{
  "n_layer": 13,
  "d_model": 96,
  "n_head": 3,
  "n_kv_head": 3,
  "head_dim": 32,
  "d_mlp": 192,
  "vocab_size": 802,
  "activation": "swiglu",
  "norm": "rmsnorm",
  "norm_place": "out",
  "norm_eps": 1e-05,
  "positions": "rope",
  "rope_base": 1000000.0,
  "rope_fraction": 1.0,
  "qk_norm": true,
  "attn_scale": 0.177,
  "bias": "none",
  "tie_embeddings": false,
  "parallel_block": false,
  "init": "normal",
  "init_std_qkv": 0.0565,
  "init_std_o": 0.0702,
  "init_std_up": 0.0809,
  "init_std_down": 0.0809,
  "optimizer": "muon_hyperball",
  "lr": 0.00783,
  "beta1": 0.95,
  "weight_decay": 0.0,
  "lr_head": 0.0101,
  "grad_clip": 1.0,
  "warmup_steps": 43,
  "schedule": "wsd",
  "decay_fraction": 1.0,
  "decay_shape": "linear",
  "final_lr_fraction": 0.0,
  "batch_tokens": 8192,
  "seq_len": 1024,
  "doc_mask": false,
  "train_tokens": 109400000,
  "steps": 13355,
  "dataset": "wikipedia_en"
}
Each number is 128 + 32 x the weight over the matrix's rms, rounded and kept within 0 to 255. Layers, rows and columns count from 0. Numbers have three digits each.

# layer 10 attention value, 96x96, rms 0.0567, rows 33-95, columns 0-95
113147108107124142157049172103159083087111112116082147092168150108149119132086125104128139107143158103128134205131145132126144123128169156092125171131182060102126096082106113131075104089171162147088143131106119084114165135089108168153101175130157127109140163119097169095077117118132094090
133144116076200131141095127160128066104121093144137092125181095120173148083170101138144112075090129153113078143072133119081061155141116112148120168186154146140173062067104084111145107130108110125090158122145161167116106097128177108125172042155114186145088098134152112158106162148106146121
161083177145128133059144097119136051131141187222156108115126126072122114098134057140139137151108198119214092088099066131165100099126170067158173093139144135179140143136139121100114123152216103149141179111144117153118140162107142159108064137141106105166138138143095123114154132119079136183
109122186130139162065077119121149107172081134170150120109102163167162159107184165099169152069153115085106108163146080145081171096111177157126168176150147163152109100094139097183127119089133119115131079129103104154156114124134141096133129163082097153113098096114133105132141116146102175057
229072152086080147108048100124142133124138159153110098150158081150157138137126094104159116136103169116147178102111168121122153147169112175154129137156051118127157122129127157166143167122175112127084126173125106143076105117118111133133101107089110104090172091131112118139120153185112113116
097113055088163126126060132121080163106122208114102101136130097128114065138095182105143166048091123146140153134107132156087211060118121090107076087142151147175134126180108073113157113160187107131106137164083134125093087136129133102125167161122142093144115192207146103115111140113116142146
117115118176202153099110183144158101163150105130094088136095133163059080086164099145156110086120131123166148133103123132125136152185100122052113124098136143161138122116187097194128171108157139126101122111113139175196187132100120133137111112112135120120105112090108201146098087081124114140
183102129097123118146150073128144120125160147138086164057135094103126137118083142096136233142115104157084173117173082136100039085111127136120163106111126122112119128118176098092147106202126169134087169137144082127155149111144094112130144152132157108082116127106100172182179186147199126152
162096104113117151148158186066163062090134124105156105123184077147133125088127127118052109108132105071181157125134140092116107131050116101109115052119093115120112165133145077102129124170172112090132137115129106167150135118149126131122139109089120100185144130126144101115128096083139172103
147140129076143197149153128121080145098104063119209103112128105077208137103087145110114143100167090155096138105070177136135170140151101112112154098225172112169145144136089086126097127159122094138084096058145091167122147092158039199185078163091110103135094087121091152145160095121151156162
123106068146124095138177106176208089084079117112102131146138154121168135072146118125122099135118132201205101118141058160071143082102132118123202084126088094140083115115132074170131105131155096173117153120137183170145202139148120098108151141142127160047125216145156119100062112141106153150
112122115114105147118067101118127120153079165139139168188152141115160100060076135121130143155146049173184105138128143089095123139194174115137095189114128104092119161086069134111121152146152120061138112167121079181156131119141075187119135131150121060106128120098154175148160168144108144060
138068115086162146072116133085127147130072167150160170161126121141093166173161108147157094171079124154128109091102200172076119137129137147123132098159187087136165117103070163134141129158073139144116066094159091155131134110120055159051103098182094092128146108180156104140118109098136108107
158059133189206070113199155196111135149081135142173135136108177148140208083117105173095155186133154127094083098183164155120126163103102151120131146085164158111133116143111133127168106154128188168143153132045151109137087118148099108127113101089128175087141054170162214125128119141066140173
152143137094075095104095151131130125103098140115119141171128086103065122150159119149168071092120127120164115138144102111156151126072189147086127148113130134123164130137066160118126109106057102133103091091084141085119079104155150119028140177180165175169131112192132166146146099184106081095
168111127108099152173088123122149117168179130146199165106137124089151068118088125118157170154127134163132173130106163084113077142113162139092083167141109148156115118083157128139185171162094100148096148147181058132157183216154157088076152102123143142061094099130166113141094114089134139121
108134161148151077149145116146154099137108096084087113139130167166146155145125076129081059098123101138174118136093097165130139164087133094153155102163143166093144124123214130054099137091074158141078135128074093113098135110076115120103169130112147124137067105110132163098138131100091108115
124224128131145067078146117142082154101163094173078110104143135130136154122163104153119149153128115099120134164142167074132097133088165103144120106120109104079154144166126111116129188127132120090093184129143133156114153148084128218121119178116108074118151133131186118140113119072111130141
107150116167096148090151160130073175113145151155190147161154080138148107096101099096163167137129085136135108125143131085124115085056119126122124149132112140092205155110171208154095125118136183118116156102112144061121140138095063128114153197165123151166152170119137148166066128118124024137
135089111092103109109126165092106128076147110115122127140105099169120112106163108126131108102201133150114161146113092143168118103123148082157104100044134109141167096130121114111140087102159136074126100155175101094159142126143166091173114163153169065151145098133095104169095142056082117136
137094106075166137184155159131094140097203105172094117152151070121109048175155142086136100086105135176170098171068157176115140132170138136150141178156138188115120187057106117139109134125130096080101098124140120113102126117111122139099133185128128148102111110099148099128157136166153079140
110106098141113125202127128089175157131206152200106129083112106129145130108130112106149185092138143045124175096063109074138122140116199144136106127087108111180166124134141126113078136126134134167062046150064144248207109131135075068092116153124079126091104144100108121125121111152195156163
119182155092178161188090163157174119150139123165204154115158101094109112147169085162125111145139136153108091170182158174114181123094146058188163121091095103124111156152103123110174169181147170123096142173120133179094138078149099158170171144171069106123143158088140135091212177073150119104
124132144177147098152134188116134124112065140110113050133156110152114096128129122149118097116119147183070121158103081124164102116118094183160153123096132087169114129077093099142093056139128075097161066118147114156095145132123030081140101151086104105128129121075199076138139126097149129129
158108124086137149165128130070168084128142116115137126080096148177133163085117142130124118156077095123073109127142106139134124128077087142102040094092092116127116057144114164115105134136126137158168165145160147083127153045150074126063134119128128163130072108192127146110116187140073073088
158073120213119083165185097167162115130146163100134161077146162100166057100164119136149076162163124090120110142075107087123135181175155108119163119104079108158132121116154080179120125157069169150107137125135072104090133139131096140134098067183183122158150084134143139135107074154111150109
090042142085142162129131083115113111165128122174125091143119102129149067127181100093121128122170116095166143112188124097170132153127165136179141105173160187102155153161111152096119121127125165120147108113167115148104119116139141172150153132149096109061145191151146214128131165072143161080
166143140152135132146132163097121145132109127129132133179177112134154126178180153117153096099118123082189123084040065109125148189135147126133088191139155140124209091128144089148081153150125144140109130131137114078064069103145181148170109168188116128137126151109131148147123151118172180207
147174122141080073150146102093145122133124146143162157101103105114169107150109112133182068108074109075098147131123121113122157081160127107100119128156189086107113127081145107132110114106177112111162110128089154124131120160115138094132135166112138155153139091089115125103094110070112141106
087107174104169151173162128130171161088114137135113213145093085121131132090096109153095161100064141132097131135189126114131149112098118087169133136153098129126132151061168173122120135115120172144153117133107113168119127155113148167132099121117176130156130090166202129183177090109124145191
165080142132103176093077145115123141096151127147083091150131088163117088142106128187148116090128098140119185083077070104116099170130092142131104155085123079167110209087119118090129167076107074113096092194185150103066113117146157116113130072119077181163180149083142151093046103152116167057
173177100106096135121107105139072096079065100129112149142146107065081134141148145073153095081154161120092180164123145086111110137141055112119110135057100102139098067081108145136174135135151165172154154153165063100146124103128120114168107149116105115123122120146142065160114079088116143070
099117129109095151139159133177111141082111116123129145055171080141167142116168136116071095103118086157111167091107114128121135115107102145145123101097127177099168105134119192105114155092098142127107121152117129187123159092104095121132159163144091143106177120077093146174224117116169133114
108142117184099140115133146102130154112067090113088112170158154062122188164086136082145184075125083155163132123078147139085129132183078170112089137134088159066095168144111100102106128143196127101151127095148084162101105131131081192138085132117095095127116144179125171116129056136125118179
144152155133122117181158133106109091156169109110139127113190110119131126163143113091070137136171143085093100132129161127120081151099086164116093070137144125140070152127123130073192131132113129092121122197119127137156139107136124118091106096088137132132116105144140110127137170117105105143
123188153090149098103089204134119080119123147092152092154104060142105153148078170117122067146105155152176162114131168097095101100085096109105104098131164121107134110173150140164072117100168127117156130137142161155121147074115128079068105117168139148104169156131142107079128146099200115121
097144150112087060113098097117145126146097140106150120155116107108121136120092130071188125084161160119138157095099102103229123162113127140129135155111146127127167189171192102116140129208159139058094080130122077115143144170149147147130137115124130090193146106109175130147162148162167141151
099100099131111086130120194141095079152127116136110145134144103114092143121164231157110096118054174114225097145173127133164118145145118098065088102166085189123084105127170133112159087152121137120053152130156126155101138136158142115110090081073133127153181109113152165117116168068127105142
129113141120123142108148100123189123110111102092112124149144139076145145159052120174108155143088122090090133094164129111170163164112118080121101125142098053060131180117127171067106153123174147144119125148095088170164167128125169118137114121138100164177097140162145162091124150126104202089
136130122170052132119104120125159186081155145073174147136141084052133166092128144113105112125101128137090139121118136085166134132140122101168143130110172088167146136116139148158076168104157127142111094141140161088138172037147031119133129102078138083151118068068160179122116077120067173118
105106137095103141092132100055115093119069126157105133131100135106121138139106121164136097169129125095099154089190134127109156136115125133192109094176143141132140091160133142102147137136136147111176111117146126085152096095125119142091100049141170101159133134111075155092105111110092078165
143154135122138109096116131076145113102144097136162185095151133099146113163099164129179085150151151140117144137099101152103132185012147064088112123151170165140157117104090087111113138100145153187078110130126183111161169116110146153153145110128158114209165130092086143121136127171176135115
164179137111115131124109126239133122116086142189134084122164134118143119101121139188122187074125175143134076147118149074184120155104132129125135097148138121105142201208138163141143148144171163104115141128196159147123134097165149135143115157170119150138194144095117144069087112098126151075
159110113134121185123081073099116104163091127094112064136119144171130125134116150092079121160149137075134120097178155102129147120114090082116134120128145118132153122169190177143102130096119200101135118123137126196116157154092142108132151110090124105080118164121102126155161085104169156092
176091127152153098090176108137109160127144185114100089165201171124111127173105175119183094069128117132147116089152130123139134098106158117120083119124122145130118075143183157090150158121136072161170091134143169084120084123146157088072150165110092117144133128213086116111130077143139116082
141134127184149099118111143101073107147089104117101099123167165128170114117178096135130126159087192167136141161085089170124168146117099142150094202122068152077145101148093102099134131115101138078150154076112143080145095163066162150084130127145119143182142129111098112146122113073049119090
118161116137130116087100128099159123048090121153152135084097168120160163114115149199119121121146159167089210113099128159116145104147066091123167082129140118133176113066168110129099079135163090150134182087095138097139181170144156112170121118078086173143142175166150108134166148102141185136
103072097163126124087121118114106121123131165086147133148152143124132135143105151085091129136124150070069167089151096152118042123118074146114122139115164081145161149122100132164100174125129136120173133136162167150097093055123156086085123110154094139053205135142118141151094192127172079106
115155145128137112082108165150113142140188173161133126134136078131103079091083132077162119168151146098127106144190116098105102133160104123081116108111169123117161143108091138104084199101107144070082153159201107148176083120129108076157115150131113088174111158110099100139170162106114115178
115104106105168144153098137128148133163101116152127136162118084108156115100130131156127121077106135124191102183164068083193124105098070069084094067172157115126142147131109087132121093091157161148127163185161092135131166064092148103093176149137161133067147126166115154105133167127053094142
182073157073077102135173146098075056113115101125111154094091140092098159100108184111146139109195134106175140115153110090138100133133077140159149108153188131165095109115091142137105207167104176137124120150108117097120126071073170125147137125135148085168114101150163146121164143126138198086
090173170137146105086171093135086127115132098046140110131122137163103101171156114053159160163180183114160153125125140086137146175063123114128125082157164124064120139077103063121142143121133109162109137139117109140137155082144117155155073108078124116078118106173089168114202148133091130142
150167099208124144103164102122189100130100117163184107110146120100130125109098180154154136082147149142141132114185103189124070062047089158141180185159149115122146108140110175135134102089134132107125146177186113167127151087131132087072148108111200154187167090171164128150143157151105124160
078160114139112085150164131086105113095174080166110082090141173163080084162093114119097138123133154129085143094100166122109135092113172156146121132163115116153136146144093159079120064134137166091148150135079164088125163138115198183106074150132084078114108161110106171104156121179121102096
120098138102161126078097121101126125212143154091162097165123167105160170172137107150165120105131109067061128150170103120132138147158136114204056141113103119113083147164049123120105049112151132139094159074166179107162169164161141115202088143134115144151096087102134085102127129169156144133
153124175179170125150094055154117124171120116147125145127061114104074139157102125177111142149144082136146110117121124155097139142113093100066153098117090120138148078131137188096167135115173113083132110168176081109123200176134141132147134098137115111114166047106151163160127160076125157097
144221100112141142114113125135142114110152106098051148111134125110088117143126131148113127123090102082155107145166111163165119093138111171131181111117195095108094070144125119100099090145143180183145159114155123128139176116146201122115101155071123111151153124098088112130154145147148107104
129153119133142165126114071125083155086127136091137161093075117203199155176133108155160166148128136147128150125123136217145177117125107147133076180110115169114132179149111123088129161148113116141144160175168125117128093100107119161110106147134089109114143130144115092106093130152140170190
205116112156104130116169084088136113104128136176147159134148130140095130071143166118138057104131161176209103113111137084160137165146123187100168122142106111133069094106123137084090153076140167074166138141122095165083131080127086116177106125107116130169159170147146194099076174079141113096
132073045152095108091159157170127116133170086163079096083111155154185113123135116167210118094147138098138168115168042096089109129141159150140120126091113177129126121115124105077087125096100124092169138144125095093143088142172167184107135152156099122107141115114133135061115143139168118089
125107120124154106116137147120163115189171162114082098106103062166184118172155133170104130183118135130129078138071131105107124123085146100112151103156081150137136119153140146139110098167163148133115188134154141159162175128135115097144118145126118090126158190171077086134176090062162102144
147121118140094078108073032150130132151102097145093120115104075124156144155096144115170167096180100151138103150130152130094145147131072130123119208166190133113166148086128135144083151088097167140071158166111165159151125114186117076161127127157129141105118144142128161138084114175124117109
105181134083121108162199138132181165165091207104181090097168101116118117102159109145152107131138115074157155100086185138113115117147117144100165124151107159122136112151133127136091087142138131112133158139178180095078101157121141118133156118163071165117167176117185140114168094121158100119